Weights of a small GPT-style language model, trained from scratch on English Wikipedia: 2 heads of 32, 1.35M parameters.
Each number is 500 + 40 x the weight over its row's rms, rounded and kept within 0 to 999. Layers, rows and columns count from 0. Numbers have three digits each. The size before them is the row's rms in percent of the matrix's.

# layer 5 attention value, 64x64, rms 0.148, rows 57-63, columns 0-63
087:540577423467482507560611468541476525515508542505463527474468564484541456529466454432521485508510591507430501540503456511490554462515532488555477519506472478406489507465483508526532511549526526
094:494489480517446469485627474549497474492488483459389533510493472551496444456547480529458469542477571475480445509575527475518487443483498493591480518516527495453553539497492482546464483549502536
087:478541486544537505483598460469504516559517534559421548492463442533537482535474475452503470468509499503459512500493596463538489428501484466577437507435523455487514579518538543475487530546531514
077:511501442522476471498553464571501548543524509470448512450528567573520475455494534553534472497521533420452538468448505513481517450514553506583494515524550539561483426502457500504581537531560511
090:517415549507546546486549602448496537456487473540418485486484558500511457493462532464505492507472429504461476512402524451522463463499512460453561507566484519439494520461481486488510570511537525
090:441575446506470428557481543479405501483482527502497529510478516482508488448487478445513548431468555488490521483524560457527462484460565487590495429533522474493484561527477435421489513525530506
090:618471495544516516432558476494426520505538461516477503521453468509553425500473467508484432478475562494456479526528576569514531459482493466520507480547479471452549482458488508543522540538560564
# layer 5 attention output (transposed), 64x64, rms 0.135, rows 57-63, columns 0-63
091:478563498515580486567509510528501471519566445489538485548508483511561473491437573507500461561545522564468543416498487477501463556488455548476525540474511411476419533487517447545483479516532486
095:484500499510580455518565449429473591494559466491503428528493467493582512487437458519530461518585487541440546473442539518485453526496536591489512498474553458504507523489465501487494496471447487
085:478525541458548529513524497534419585477487488444505531459525506547608512493480534511497461522602510554513524484488514459542450456467507557531502513470530464466433559469422491572480495506484482
073:454548542443514473500516499465471588519560465506499506501519515453527505538456531499495452480462487482473545490518502517449451512453519482462589503482556396498427494488488543561514458473408419
089:461502476519588494601487472504455415481526504451509569470497450516528512483453484533450446476489504478468557496620474517468494502536510550530549528488519526451511495463465520425492488486432550
092:501546489493524540512491565488511545433444462585510494517447464541475496574517510473481442486522549489495470495471466474534507461568456557525459517411491503493491531504395579564430520481502500
093:475511572497605533505500519513461493527603481478538505576532479477572510491485503465504467554542463502487538482471498492530484472525560545454556558520530439471422520463451443527471515461448465
# layer 5 MLP up, 384x64, rms 0.199, rows 0-99, columns 0-63
109:505577447492433442545511462507491528497469528494523356470471482472517526525536489447551501498497415524572510479463484539496512481500471519560467477481462467438452476554497467474448458444514531
087:528391454502480496530432517525530531493402509492453512529472447508525561493502532490541492480377478502565528550559411489462505466522538444502511464503485560523537500494467470520486541482513515
092:497541490513548498509439517515527488544495477433427530509472551525445496545504506488491543467476558470473471526540505449549441503514534511453549434476573521514522534594474458459421446426551537
102:572496527507468481547450558528517545520455473448511600506498483409501574441463516482495480411422434518475506568538504492466512505526496474550507485497467486585564511544496507510493535517475511
044:529481464578526454532488515478587539485489476437455493503518491521580511505418540526521484498450456562543490530523561519567568543509460567511465516470528510541564479539448483570461511532507539
071:458523458587571518531474468503509504569482525518527516495491556452527554559458560502488492547432537528572487540604549497499496544473480547477460474469520540457502514487464539565467556456521532
094:442483548479560499504566505534504491510524424490534463483550485456586536503431452521576518552524513509459542481554488508549473559491454538467522563542527431496545471454460434502469484485437528
089:478515522579572480491512427523465504497529449512532493474490509547560512493463490535500537438525510500438532569516491463547460539475493554512525454466622528495504555558493499431455476425456474
095:475515575460498525582474560494522490513475502484506559467589397511515495534469504562485469465510475538489493508525513451582489479437519543484527482448562502440582509521491460471472548468441536
102:435574383509544465508504453488454545385448492539480430540451486514494509480522548526525469520468509566529454520486495482526524585504515533464515447505456493488489455482473502463459500494559480
093:473547452505587403487389484424504507529478523493486535511509452480473474500465528460556445514489474554468521479562479489547558466570489483494491481560499483506465420445434491527483477503469497
092:418440515565507486487483485567521476442521444523523506522510515568525574530471552404470455526533505466497444505440508471532460464575434572462481479490475499467435508499509522463437504500478480
112:503461503524512523518547498523540494469535484489463487452513476429508450481507554444525440493464503464527481583469422518539480466473481490466434446489532460361512470536491479531463549482582543
102:455464456461474558486451476461536455600452465529553490568561460546507493524513516465508516469520463428497486529528519486532493413445402561528533528450477504500551512498487503498466488536473567
091:577485435509539502514413419418523478488506489506501492515452494559543502534526475524490457507451444467545461561518455468500517545522513526546519526455506589441544442505493495492481552450572531
089:500494490537469399486466425533499526531544514469551517588513434477511488471478500431481535549563509485534536556444554471474589579570495497502505533469527521463530469500459469482441471503517514
091:484528456433489475474486514554580549471472461464469526539548485515543547555458517466466495477481544476543482458540536469478538479534479475531524517459501476481482557414513527616437504589524540
083:491479508456544507543494539447522547482471549560435543459489530542512491513489512474534499633418552489553445482506490479541549519467512492477481530559577563524514537532518508537547520514551560
107:469487480535455529530542486444449525580517433490491603549603457514503531568549507569521513522500463472457494509510469526516518540451510544564470431481526548558523466495497520513565499526476510
082:584538469531527495476421489415531526539470492505537523487452556576540554511476486463542437530490550514547441548520455465526531514462492502456469470557492536456512497504500485517537528535613533
092:530574528506534518518483545569527535459484462409571461511467488441555471473564462539511522535508525572467536432504494515496545553494479476500459469506510532422580534538458444506539513486471547
123:546561473511476518536439485457512513540509500523469447537494477494539476554497526554490477519543503505576487497447481508483549555529460492588510559485484492479565614508475431522454442472594498
088:553492484484395442507455491503499481616446498483545564535468547490472550519478480547462545520477423496463476497443502450535510474532467523488463513477463411497527493482512508507532507566570548
109:489566474550462464527435484504546512462511539424482522438523545477551533483466528504550514533505487617541462561465530485483507546480439526528555478487548549562482478503445451463465447481446500
131:458574471508545505513536542565507512523502502480516548491521537438537469498478499465568483581539533549486432509499561495500483512498469543512529494507566510435559615551475471545483563537448540
101:402487513513572440539493444519518491584502534494538609515558458466443507498479520503493548505483460476508505486523495480558466424518462520525478535483486598546498483476476544496458498572459523
111:471438444524489487498441507420527508519429534410506477512463509601498506497534528573546516525529483470545469538544427524514511470518518523560433484473524589535461549518482505520497546540515536
086:423506418529543402497420554576523515573513527519527537478492447440511525509538526508443511463437530468561534534530534515512502496545529522409458554535497443507480488492494507510486472514478478
076:490468480505460464527557479493492513484512456504452449497535494484497542617404503465528549476505516545468474487499528444574522613470516497550460537483534467452446535518447494543544447485478544
089:570559500498545482587504574507514533502440485496402517535532452494557548493575528526490554504504605488463493521520532497497514432472446510455437482501540489548516543524534488469461492455467492
125:594521489507475428538482560460487495534484463485466437537496586481529485496522551465525458578489469511473522529482423544478473574601469530523482510519535481547504517465499471527485459525584534
097:540486536524524507559496473450531481467441524478521493535488407493511475482491529517547538512440544496548461500482485527500517460454457596540555492402557472475569541455505467577534545525490561
099:535507537505485500498473521553503500602488474487518507525492482474489527526535535485506520464454419421430483470488474503466431477447450498553500521457595453592509463486445527531467447544431529
102:496459491500588527521426508535521473499454441560501444440505483536519453529464541500479494462458519545440539537525480430538484474499465515477421520473461519438516489440456471454464560486409460
098:453448516525512461492525501433508511522507456458494505452517452560471502494484524534485526525518520541465443462535485505496530463451514581590567532489466439578530457457466452441496571545425545
114:432553490502401443488492464480485540466485520473517560526498536467521513527481528383539453548458486530441529498499462491490519467518434516532488547556483529448497491540453465508474405463463555
094:535438506568531501489420528433514502562481531483423482461538521480492500483472557544579484492482424460564472546471524491490532518503440489457565486581572470525500473556522486536524493546526537
106:510517422526502440468504459449494493480466449507386546526654468521465551479462561474461525475536493436524470447483527521506495526499476520463495545495521519548469457508494501539507491456463528
111:440448503536499513532540457510476506520470455479431544510530590482559575481498523441526500546447583533449512484498456492503464505501500492441456419470558545517503449516482457544563534443511546
097:526499450525546470528501420500551532421473451407478547528492536554497565477529499510549465473575492563446473508506559497532479534479519540543467547475537587436495546475529489541481506539527519
105:538510534507438507582572447530508521600505494499484567503498456484481495506500532525537555539503496441513528483460491538511552489569495491521430500525476517581540463477477499576459415460564531
087:458480548528536545543471489550512508492554513429556472511561444417513526521466448481535472573486488562470502489521459535512569528526462561471564472502513500498566531558483451484487465477403535
084:447557519552489545476477558543569540472461524464556520554484569540561498505514525485505572523497486489397489530484544486538463466485475546451577480551583463518509456452478511477469491453484483
087:585523500561580450501441510446528483496499460544492514483584441446548555446434509485471451453477498477536476553597477501473501490532451529454477550494543524523481480479506491494477544523573493
097:503561483513547478481470538481510500478497515491586412483509464514530499459500551425490443503566441527408449481536525398524506522539461569490498515486545479520513433563462472508507467464471539
121:564495493487510507520538475461499557425491535525553444513431532482503539504564515525463529519477470540573543487445546493544512570514458490589548515434502493450536481527469403553466552490502510
098:449481504491480551466455552533498538425472487455450441460542450455479580577437510468461498525481510560502521498539528500484481486478518456561546466458455506507430548513424421547520494535479524
086:487499531587529544496434460535499526519485512530498476481544444537466530442489517545488532474474526519551497485566465509500565503554490538549529446527453579483528512534477494458483574547390570
110:482505563517463483502526512471543518522465468554490506630477468487509534521464456545570541554412506453503481582485496480489510466565476494549419526443492526482467420532476467504516539492462484
084:484443493529591526535516504524486495542477479493453516521496512506522537481467564410548578468473515529451434538488482412498580530515444471511519564507548448488491463500535474529449482462580464
100:476484535493463502491440505572506485598486419470476535520449519420543540570487491493500481473473501493523498464483497522533481526536465422469462433544492489440564544581455475455439496490521446
087:514490450501480420535449507477537542540527502480406463455582500524528536534514487545447508405413538483568472539521544463469512500532497532486496449506430509524542459557490470448515493527478546
041:491515499569516481489460418517501503544511415476482521485523528569560562489514542505580481474443488540551479536535445473571515551597427510471504537476496538508545526514458489542499483550463543
041:575504476518538484511490497530625519505483458475467553434562467497534575551447500503563451477487482540528479459547507494582469534517433520513445500489486556488527443540447486526488470527502553
096:483464469537447552538505443530532512538476515502530559459458504461487485431518557608513490464500515464502421566513531456510512472516530551542534422499460555478588483520485423481481517493446492
112:484557490478495499502499513451497509572502522534500553559511454484466547561493472551525528467445590472462458479498493564518549550537461520470485449434548514450487621491471500565467451528463499
097:512513433491523513528548503425578475591497476485464564587482472551498444464549472583459521456506532463485516525511553479509497505536467513417452466487505467474559459502491478438470555472473497
121:472490495494475484513466478559446531429491472491533517537561416476508420555457515501511478520541464591583500453491479488521500463486527558469454464467527563448516579501454455571479527458516505
084:520417477507527474545486575434571483514458515475463468568521550524462494500492489582509559547477513448515471497566583528520472441522480569532482495486530512571475485525519440472516516500574537
045:518493508514463460510494502461592524527513456456443549487520454463545481573482552470600493474489482494501471479584521451577484513582428560506464467502534527528492536509482441521461474461539540
088:538452501472435571515472450476524543536456496528493552457517566450470495449496462533499504435479512540472497553565481507549506569424479471557488477469493512474601520585458441478501545497505485
096:507559389518457490541552459515509506504477528427488454454476509498503469511507556452576529510576478528468444602494509522533471570506469511491501488507558550414522485532542453526471470526475508
076:501541508489504547546481457514598493423469453436520584575501512512577547514493536495529515515535539520422460537539490506580528506439532493514531479512517577512465457471480511544511563529515533
106:444512469563491461484495466451434507523478508514504528489501556454508610495470538480482508605494559556533515459503456469511498538568484492455451478475557497511505430492437518453520539477574554
107:473524474496451424438487486541454531530482506493502488526542557565490558488487493446431435494454382559520500493529541499507514476521428516512456595484546484449474544491473468527524433479506493
111:445572544576519468484563491469471517542469471553462498507525494435534575532502516518506520564506459444517530488528461489514484491505493515482384492478516481486401491440483557451440540560505504
112:531506457498521549458476515570551550504489434486545516413425523551507525519558522466527524528530596534543524501554500497497542539593509463441517517493516413493496556500492443497485540501548492
090:459524464497528482527573453512455499484547509468439576451499423504509494537462551543553421461514486548559503531548592482571485501466504542477493511485541484470568487486450510407508519499508532
110:543573528535585474526520519488489552469527516544450501514505568539532483576488538466438595614468554511509493497511442537548514494534480518527428501462552525491494526542518503503461488527534542
085:493559510530544528524454496561548551495439483429517455510456498542542446520512567538461541551537478542375508547525508484510500491509479522464480578487486432485547449462487531442463507467457493
113:495557457489529477485532433553489525506442526535427498448500518507524508535499471560496466498453517522512438491453531464514568553506486477557484472430457507520631550454488497562486479500577543
100:545521458510530584498419464483480488524456486533492466515503530522538532512465568509519392564494552518418530501485418481524512482528446538505487526513451534478540512522466441460453561500419507
109:529473525503502530538452549484533471527431519520569425542540504543506468538479553524527506565480481477576532524467515454526496489542497582584519473462479543469540569562506437527463488422505528
105:539519476490428445522408482517482497467498506545521498460490490508524467522525536443531452567494396526571528534507464493507475505474487503480391461418537502471450508526482467465428533515547549
090:554454481543567500513418492521484522463438476483505516548554501490546439552491546454469403516491534525549474499563470537503491492525547498500474464477581517477523435446460458435486445432489479
089:500438492505443470531456544446543499577504430541532442514455422452514490487514473449511457490471474447512531464498576486519490538511441568516521479397480528497541434501503518565487497562512481
101:495467520458522504559536495513460508525512522443452462573502384530524494586518571532526484525457514509489577561449540477534502460505481504472533464467483547492563575473467536484530573465483471
107:479464416544542485483548497610505493482566429504469522488601588517520490530518482536548519506525475503509512503529423407539554521488465512514452487443494477482494541534473487527520550490540512
085:552536589543591506553568556535539554506501515515520500498501451503554495499524474521528523562471534524504482569529505526475526512521539587539444484450485510456525516483484426482459531545420551
084:465516515483523456558515519467538546467554497471507508529583503440556463470508506513494425555476538484616453446565533455528500511499474510537452517501436439437470497471476544488452537486464560
105:554483478499407466518534529503483524531555427513506500536471486522542521518476547480517477497490419433586489508516543512579460598471490415441485533492504523569472478554491471542475525522494463
101:502477509525415473539409543566486517440514429506499558503515522446546457538513518511500433501459473530537519534491519514539512520435528485491398560471472473456573493505452463472465456487522565
122:476513496475517451581560434460530507533474488473551572485531447480486512487520531478470561588548494420577466566579472457521514470508488532470478473469518552521544454496476495421484475465501517
109:509466530543445572582485492575506512540545448447472464481528509494501523467437513445545548562603503479496482501434499531526495470595502507480454482476552499479560497462470468521444503479496557
107:447540467520497528508519481508489552551552447504549461513583454460546569486427526469539490488577515588517493478528523496527510500537480608492458526501546496542479525470442514559472513530423495
094:556474400545464468541444489519512529525494477511476543543446521521495563454484515488539520538499535472540455530478553523545484452464463559498454460413520505568541430519550495556516498556571482
124:412462500537484527532560479503532506515437460492479567473470422507486469531533515508506490463508440465520486541478509399484524488524498484492434511482401520464467419573473434507483562459473516
124:545502538556501554479519422481438551488549490484445498504460442479537556514581549499468504558473500479506466476533434491485512554503487547583462444528610492486461496459470449484460535521519514
094:469482490539481483566514477513572525477551492543528585481478471478519452580441492543547417473514482563560544495433522530493534552462508591507510491460467468499551476512500489489510545581496550
111:543515461534567480501517490558493499480470438440625534507473582424525579514525552490496522571514507454531483526457426532463555515536518515492439469493486531553487452476472510496459506490521516
096:492597448527558442510468458486511503562446533557482465505560439453455525524521527474525475471494454531582437467521596526540545518524479481480551496485558471516456512502472520481462531566515538
108:529543519542446413459451499429523522525480458503454433479481422498476524494552532503518492492484497557543544505551522434501510519477453538454531501510514519572437479468532461512495445464615538
080:526527457514482444463526496447452505546466531563533519497470490457491600502455551527436525478469470528593503554506560536509441457475462538489483543491501453504479511530543434551471515600532499
095:550450518517498518592483522570545513489531494438571445502472497513521496466512504483522475488510444402536477525530465543540504437534510601528460491512551496450567529540476499474490442494522582
082:561477488538582426474528526520490505525518524547502493452547635451500543515424497485585515471493489483550575488494495526516483540536462500479532504513520456511477520508494545496514442592506552
079:437488510454584484460513530487524492562464517474512526501486526568528529534516488522499512587468467477473489468432486563488479466538426504462457489476573536577457467502485489537432502593564466
085:512498565515518489518457423451481549478494463461426506550583503472548534486544572510439535463402434511456482475519489464502535454440455491440479477440476476443507484462468506506512443484488477
096:466503467542540551511529503495518498525569445512489512539517536441483506556441484477518496446497535471488521471608582537515483495480473506472545508442555497597406512532476490523498430536502571
108:434444456461506545534564479492505496499512475489420461528456520533575513547527507478519477489449508496490494495492460488488486499518428528492509433497533436469573450538433404489484607448521505
095:485481465536544376501539475459542509523497465506543499475477511430485508557490542431570468466468505565462523491495492517533524468598467422510444503519524471465549532505512529543506565481435522
# layer 5 MLP down (transposed), 384x64, rms 0.167, rows 0-99, columns 0-63
097:543531511510441519544566528487478543563568469510545430407420477510507480490465537473494493523450412507501547501518445491486511545446463480484456498447462462464495446493488543410528475497452528
098:524439478477515530472479507535483460575487472580548492452457464466523476509534530481478461425467483512488403489516498512471538488488537576483472545516491461507596458529529480483606436467506453
095:467407545511545498577485542540460485527562479457467485494467473502478519460516441495505489556510526527497533473485517474506508476521581534465501486551501540475442516477587458446558398461528425
095:566563489516479520508443526513469505456501466545517516515560456445449566488539547460526507514500530600456512553492528514482478479474547517571562555566567472582474512539488509512560502442502474
027:530496494449520488536496464466519497567474536539568499544509532539514503455521487462430525559467452537497432480476487485487501557481525419439535495463519457550484445520596598512468483495416503
084:462512461454570557589495546559454462515502512498520450537552474510501501538515468469486520556559480498559517523544529491411440461434446494418495461461474543503507485546521491430472503452534478
110:476492493511474495544436437561499601521523554419489552465450467539508527479530501515532530508499497583534390502522477527532478491437514538516514381491480526475529522499482473544501455500497535
095:466476504526530545547461490553445524562521481531535477574500456477487454454498541493457447492504427494513523554503472556486519589479554480533586491497436522520488557449519555466488568475525429
097:528425458554514466464521551442497479480475522566523541481568511523481486498480472545499498507483530462519537496482473511491452472484478487474481569485602364558433529547471459504478501574515508
104:478485486511627484542506525527481457378468497485515435533450585522472415559489479492493504524474501477499446514496453489532518543539505507470508559531454469524522482482542537474429538465471528
085:482488543523422476472495538540542561501507473475423583548498452606518515436521486512528574538520570512483522465536500507443421498488538526526512507507529480466521411474469509472458539511545480
099:505526500514452477539440565497491514478469513548547460547499531500429527551483492527462452539591451528492490605441504513437457538486484460544488562503450547474532554456529545500420478518523513
106:481551423501517524582487474497485463528474570465462507464448566531534495542528528547490480437531453443514482448552508452493443589468484423495494517514499500532464564524429487477451450544493475
102:441471422537531439496488512508493445540479492454509536424523489511461425522541493540517493493511439525524515472532548460485511543503522464469489493589523504416483570431522536496578428489438478
085:506506479496488571451526464484538440501561558488556533539453512503577512515468478543435503476495520481477424514502503542499511487465601460463523486526478532510510471414557494485616457485497445
091:570507513476519408418520467490513472463512549478518518608531478535563429493453475469436502504486486439506523507521515439491557558484529512442562505494529557452510495560500517482463485501457438
102:455493533484507471569521485571477514515422424427565465524503536485489512494430492479472472513510491531468534488570476472510479524497467522525492486448499530454430573480523526440439538397441529
083:537499455473496485460483455483455450567535499507536520543543470525485511462518504498521459422506509517506356495499495509486533546507457521451506468524461500523449487457650523497567501525495516
098:493504467506474548485476478492484548555529500563499582486539448476415552486517525438474500551578529497480584518481486518547497534471491446532483442530518458517540461464526435443523434584479529
084:508505556528465495420517522442551446482531527484483572455549462529515509523444482547532479520500510436469437528489545463475444473489444493443513439522507497520475501488622529489606511485481480
096:505543541458550557458526510484508367408513474590506466484506449483525513420534467499480532496463452506507532455516476539471553467495544481475456501483524494467496495518512389470527465525525480
118:497554513499512500535480582498518431482490441431498598477437490428506549482497537467473509520586512545504561504504489470449420458457479447494545501456492519513507462507435525436476474497537558
084:476477509552523487450554508534483430500441533540503438469524437515539451540496475499567468466550517486456499495479513528449463593549487515459544572567515492477511493537604540502574467473515489
098:428484426535541506471472490585528533506495579469586545500503485494504469536457578504531502503536470522468515486447511545448452516403509522493568487533454443525490561511449453473508479543534518
122:491508521558555561465521494516464539470513490528515586512538518462488478557420535431482469500479486517487453417516523481490559457470453511614501514497540437559549531427514549504472508503510546
101:476491533408477537520464520535512505580623497571481535532442549495480497533519527542434442526501509474538522498501542548489473557472480449467431531551472502448487470525530512467537457540446485
108:463519479477507491532511501519531559557524489465538491523457569453506422456509491508453534506503532580507467421488512488456420517459470537538545461498492488465410540505483505460472578435429439
086:551479488448473541533472495471443541537538511518500518569476477501499518542497492471539513473593518439499528485462491511455516473499578563472488550503470457404459494577568531513602506515535551
079:517474487452447558531539531546490460561449491440506449439447494477549459482499476453465527512480495481497461458536442500528462530522570444512492546511445512580516465429554496441549503408503519
089:452533485568497541505483535544508450452509556584578539525520547475479534540572473524519494564480523478533529431471455544506474483488551482493549549547507473554482483514597471515576487496529457
117:478475395506573524536540497432538522568496479516470543522540468589504506463475534490550550543502460558477529471520521511450519474524483554498540527521483466465499448524472429559461492499511399
102:464538448538462450498481424555417481500493451447504496543505444506477457522536539483516487550474393535479584482505488525509564488558486559517554510514551531486504564450507511480475556504505567
104:449536428455557535450549545501529485510576572551537441506451514534542543434577481571513488498477494518543465495479546460523491514485576445503487406519479508518487475552557517505506472487491476
096:483474541498480441534503554512477526525504442539469528428563531561444520509445450516452575589448476547508547496533546445499478438461535469528581527486418503512458502495516512525495478506556483
094:540516453502509548422549532538563539494483491499501477464445517583469514517493543519571510517520502567465406519505535490526461622523465438471519482526464528471504460504520523552536454519447457
099:458456452491522544489493511511480571463498531571530507570468514510475493481492512532490425455423518443461477486519495526470484459420524550488473451524427483541539418505486456453499462484467391
097:464567494509499522573485440510513489522565448454516490421523474508528443537475465529494511559531527529503374507507485464445516543566480464494528478509462554495465501461540561523600470494466490
104:551515567431455486538557457522468455434476505448519547534471499442510464475547523478565532471481477424425455457543500452469494567462488480519450552519530543475502493470485455520516453543428468
109:491532487481529492489554536457453405583547491452515480528426490518474525416516412472454458519544532468478450467478512482505488521456499513529569508567442448509461475501564465526553509445497482
098:479470541511457525468477509520551503485493470498502541427539504584485519475453481484512574452533513511474431437465479483479455496453547553439486472560551546513525458452568481483544465592435460
099:521557527478487475502538561495501469462586496537458498468495474532505495472531503516444540503458496523463523546532533500517606487548548548407520413458496445480476571457452582483455498495535511
092:462555574518546477486522488370517439519501500513525509549425537493525468511471452487524423451458541557459523465510474550471480479502518459456489572489517426482473544463481515479518511425537487
081:444508462508471485456575558479381433515476527551526533501473441504488475451528472496503504452555522500538543529486538496502458483585498481551523494505478437549556439486489538505473461438576489
089:533601476496493545444542483507507479504542538532498525514451533505525469536500453458514499527526561393534509491540489546579444502505537459510450490563441496565513534529519465443596504490549501
097:461514512578467532500487505392490481422481529571480590481461492530511534496529463512471454463524466532466428455485496513527541512489478469543479497551502476450413485462463543474505448486445427
125:485489492428505508566540569521539401474494405501532449449559573502529539529564498490458521467478497470495507544490495484496452477439476556518563493533454478472518477491490556463425521473504558
113:511528513477494515493461518493479505489564527439485501483483487546390511513525534545581570509457486443514569503478498440497449452477475498550540515477473469548443508522516562484605471427452457
091:471507447535469554492444494523441493546509555528587462500413472454482523478572459474538516540545493561484539480515576542508461447498461481497498451524473521573540516465579508448467476479483551
112:491525599513456498458445534541493557496453467560521556525460490501502507514482401545456511496532500504464546531517575536443488530473531485504398538519495563468501495561510506516429482492501423
088:488479434461470451498489490560460430457557503501468495527579502481498369473470511533445466488523430487456520490483477498478560493517536533506478610513476482444461573503486511475469509498507556
111:461556523538493494560493443533466457466411462525474553503562582497493534515486489509538501459533540534515495533538427508524452507506527522536550564439483558529448425520530521542569502430495479
086:539508469498458516509456482542469474490559526505558544482476549472522428521472452593471511534553499486475486461492423556442476519440619459420554485564535524540476508486496492479519486489494536
038:525550512466458533451514486556457519550524573575488525419471542546476543453526483514475537515488576447507571522376485559499547489524469500516549456522487500477477532535492498462524451507491450
030:467449497502444511500584444500487521384519544479578469479514495480482485532481503439459508574518486497542546491492481525501501533484531510459569512556459493455506493491510529632515554447502539
096:560494443557577442549523470450525538501531498516493560484460527429552535477546478474548523571507453451512516460562530456403559508525526484544521535468477494513482476434446556526499486489509475
107:527458495573471508446476486487519452471607507476534493520456461426431466512535562516534424552547539433468516498501507528410460516435500497465520513507495536461461451491509561483489477457549479
089:435489429611517506474543581510551470527545533531508488536435507505441479472476512489477500540555535475536548515467501477557503433492509464502487483509540498539517410469546432560525528477499432
142:462460464471506418542442495549555500420501485477500524506500525548546486566484525527468437496546520472478512420532492506556424533547525581510490470476503497413490481464403549487484466484484494
083:450510523491470536443542539524472392545551455459555548521526492507495494507480522477498536498469462522460542422489430538421465493479551492475531512556469480471479475527564539477575518506494403
017:509483530510518578494417522513373489514508517500506556474485474563532480429544454477510504479530519474459479502477470464456531516439494447501509520552524533584442418543524509495590519495516495
085:550559382450483429459498483438483556444532517497444530502525547519530505449524535515534477495533512520543481456532494476549564548557524557459472486479451461530555498447445548536544494484515482
099:509521499539461511521529502513452429437497528467501482484504534433458474501521479527531525495577485578440512520544521458506503508496486500481527456585565514483537531451651484502457458469439490
087:508449559472509544500464530481455463485466490524544518545524499579509557438485427598459505433543470552510464490456491524488464480462510468480498506514475533547495551463522526407531563492543580
102:514447522534399478469500546479531502531597490507432482455517525476548494548509485464545510516573556473498452547537502470485551454455600507482508522608497485483520454497521521476547499530456509
105:526538503482479555446481495471503441515479553496484497506466440539451546445493527491515558506511441403522509543471492465589470529550481566449460527444592504463513474550548529445511522518509439
111:484458485457451460506518468476516527526495479525460486434456532500485489538511476503558428443473585487552483458426516527483609488494480504463471530413489452525487465599458461484477440480489465
112:504473526493499495485478537484519486506513447477497505534566428459395463520572501536539455417524429578533559502507521529495573504427552518449499540504460486475499541520488570521475512452448528
098:509476532407551488513481528470483530547471471442537508498452559504559473479540491488503433487518603493555448510456466441518550487475529533547502445432516483484583487522571451474482543474477543
110:529593472499508493501463497464472437506507539480506526528573448501454482516463444447486496525512496438474521535560466437514546449489513472459491528555578488446465534455482495502613523424474541
085:530470455497519480510577550524400484481471541490548481438454528524486473450514457481470565537563552462508578505487564510518448502542543511537526469526471420574508523521562533511456461461515495
106:579493516484516518444491522475578521459443513505502522488464430492514462511471389525523445505488530566465442461443554503462470546469509500468527511465508388566519484443515514476460519520518453
109:446507517502458494521494469446494546467454437537470451473461535520511491440527530557491455524406505523437479502548495509504431541541451506539479520465467583445519505473444515548413579481509537
108:540485529449551468536520470514503509486479429424519523464481529462499409437505477484530481455531464519526515486568456410502555443533518469522598557501463474517491464463545583520547485513479514
103:544505514461451479588540539487421548545502438446525462436522516473533440494565528521505494490455528528522521434575491482474568518496516534515495496489469453380488509460464475504511549532544479
096:448495450505489545455451497574502522504403434500569532510516503506506566488410531554466421515586534478520499505504532564509478510471512463522529465493456506500476526448497532467557502477409485
092:421390478519506512453472384489499472530513521479510470456447477518465516528519450449476533503477480499458450437537500528529476561490521544491471462541521508495512478491545425516608521527463533
101:527486559387500479511505529469443550544510570551463592498574455594498491489483470460522573519474482472479481501466503464471481501507470493491473567532527551554555505498480496486475522560515436
105:562506500475406539475530442517507532520546462470499470465555462552480508555543533425469526502493562512487480475490517488384523471562444481473490468517474427491486499483520558442503549585479492
091:449547520580478525489499539456558540533487500518503511514511542459454487481569540502582444472464498565408500462487466502422533476490502491478424491496483546494477490451501495544526501440401558
084:531496471432457514503543505511451489507567546434561498454501555527551464455490557490415501594552487486421487494485444494529467489452524514527476555440510523530485483536530564507465486531561448
107:504560496490513530474572442547488530528474539562464460523454478429485615426488463527472509514514496483497477479508534516498540524520563456411523442552490531505454506444517536450475435534471457
106:493542497537391548496423523522535511474574504491488523454549499492485544453462530551559513572468522496497501487496447463389508474470545500455513500415517493501446464447550463533513491476492550
112:591520526512539452470447437559524502478500531508477458495419554487472473456503454458504486490540465506575538534492464525540519415493546481458529438580501457545472469544500443437536476523490540
114:523471559501483581466502471532541498492523513503503487503529448510452468444409525524513549481460501575499509497401453574435554512548520452473507507546532415500489472464533479472439488572522499
121:452507504534452494519544459458472483457486451491514491558512464540526514473510459515506505532551527531507502529425437554496489498473507434473488454513515539540519466546572500473456529434475664
094:479504536523427521482536440523584525550514488548525524459441502510530412526536485525558457518446588427474487519509467524556541502473487478549565490568533449504464541531545483443489529530520476
121:511470519509515512567416445454438493481516453568485499475537459449552506482495459424533510442484509444477539464519433557526462526547587526577517522477482509529449502442496511470554473495469448
115:467571513512504453532527494561476531575508495468463526413507507513453450481530489484409438485620485451529555507520539512553452548472499458440486453516490498536525488569478468496514465502461524
099:448501488429530502502506452538577469508578457493438555548520495463495489472575500529516521512513536532463457445533571432536560530471559484552433467481443443507537493470538518502502491564552492
102:484485545466479435489575515508483462432423498518528537445554499477452490502553434550446460480510503391518523513478497537470523464529521507444461500394553524492481520525483487503559497488560548
096:591518550448492430501540450529499478554487554555506443520508489493513511518482488513520479564503481426445444434456494476440465482510481460462484446554526538501548446534474595481510485561487452
105:512536565481467502454524520535552459528575504509513502459464539543431480536514500512508433504468524580485559440507438501499516439408453476471498414488440484471495519516585543469480464467533512
078:444444510553441526471551513504485467418556501507557477519498496471573512466538537456542533535481485448458521479519518480518466504489551487473540515523536498567483421533573506443593547427491528
099:452516481448474529518451543445510548569488546458505521536546555552524533474457516476450535539637486458472533504471504520556490430504515492536513536519485516544557520488451463464525512561456441
078:580430539500445496574495505503527539457501492446479527432442440593543474486483530457472528454560519463503418502546505526575487486508517513489488420470506451497502482467547544471535529456523472
077:533566451412518535520514472513462440474479469492500509497549458514435467542494455571476438542577526482546498467481480575446431511476484496501500531521522537460492450558573564481476546485547528
091:503490630510494558523577456518468525503554447474526540480502487548521516497539552441466513530458530482513461512466507429521478510477438485510453470488422529477442533523567479505599504533466491
104:466542511534520469570480546554534610525485510454413506462476465489524486520505586536533464471567498533478434498515504519519439517518513476463517490587470542527517514426521495421451463505487490
123:596485513512504414501537531472524504489532480464507467544563508509507465507478433478533473498527507482534513419454538486429462403465506480515525383509455475513543480506527527525451544508448436
100:559453479591432514534486478527502407521567535518519545519513490508463513486515456554536573577460479489502587553468544441520506521470485474455484538461568475504567493464544492512526465529499482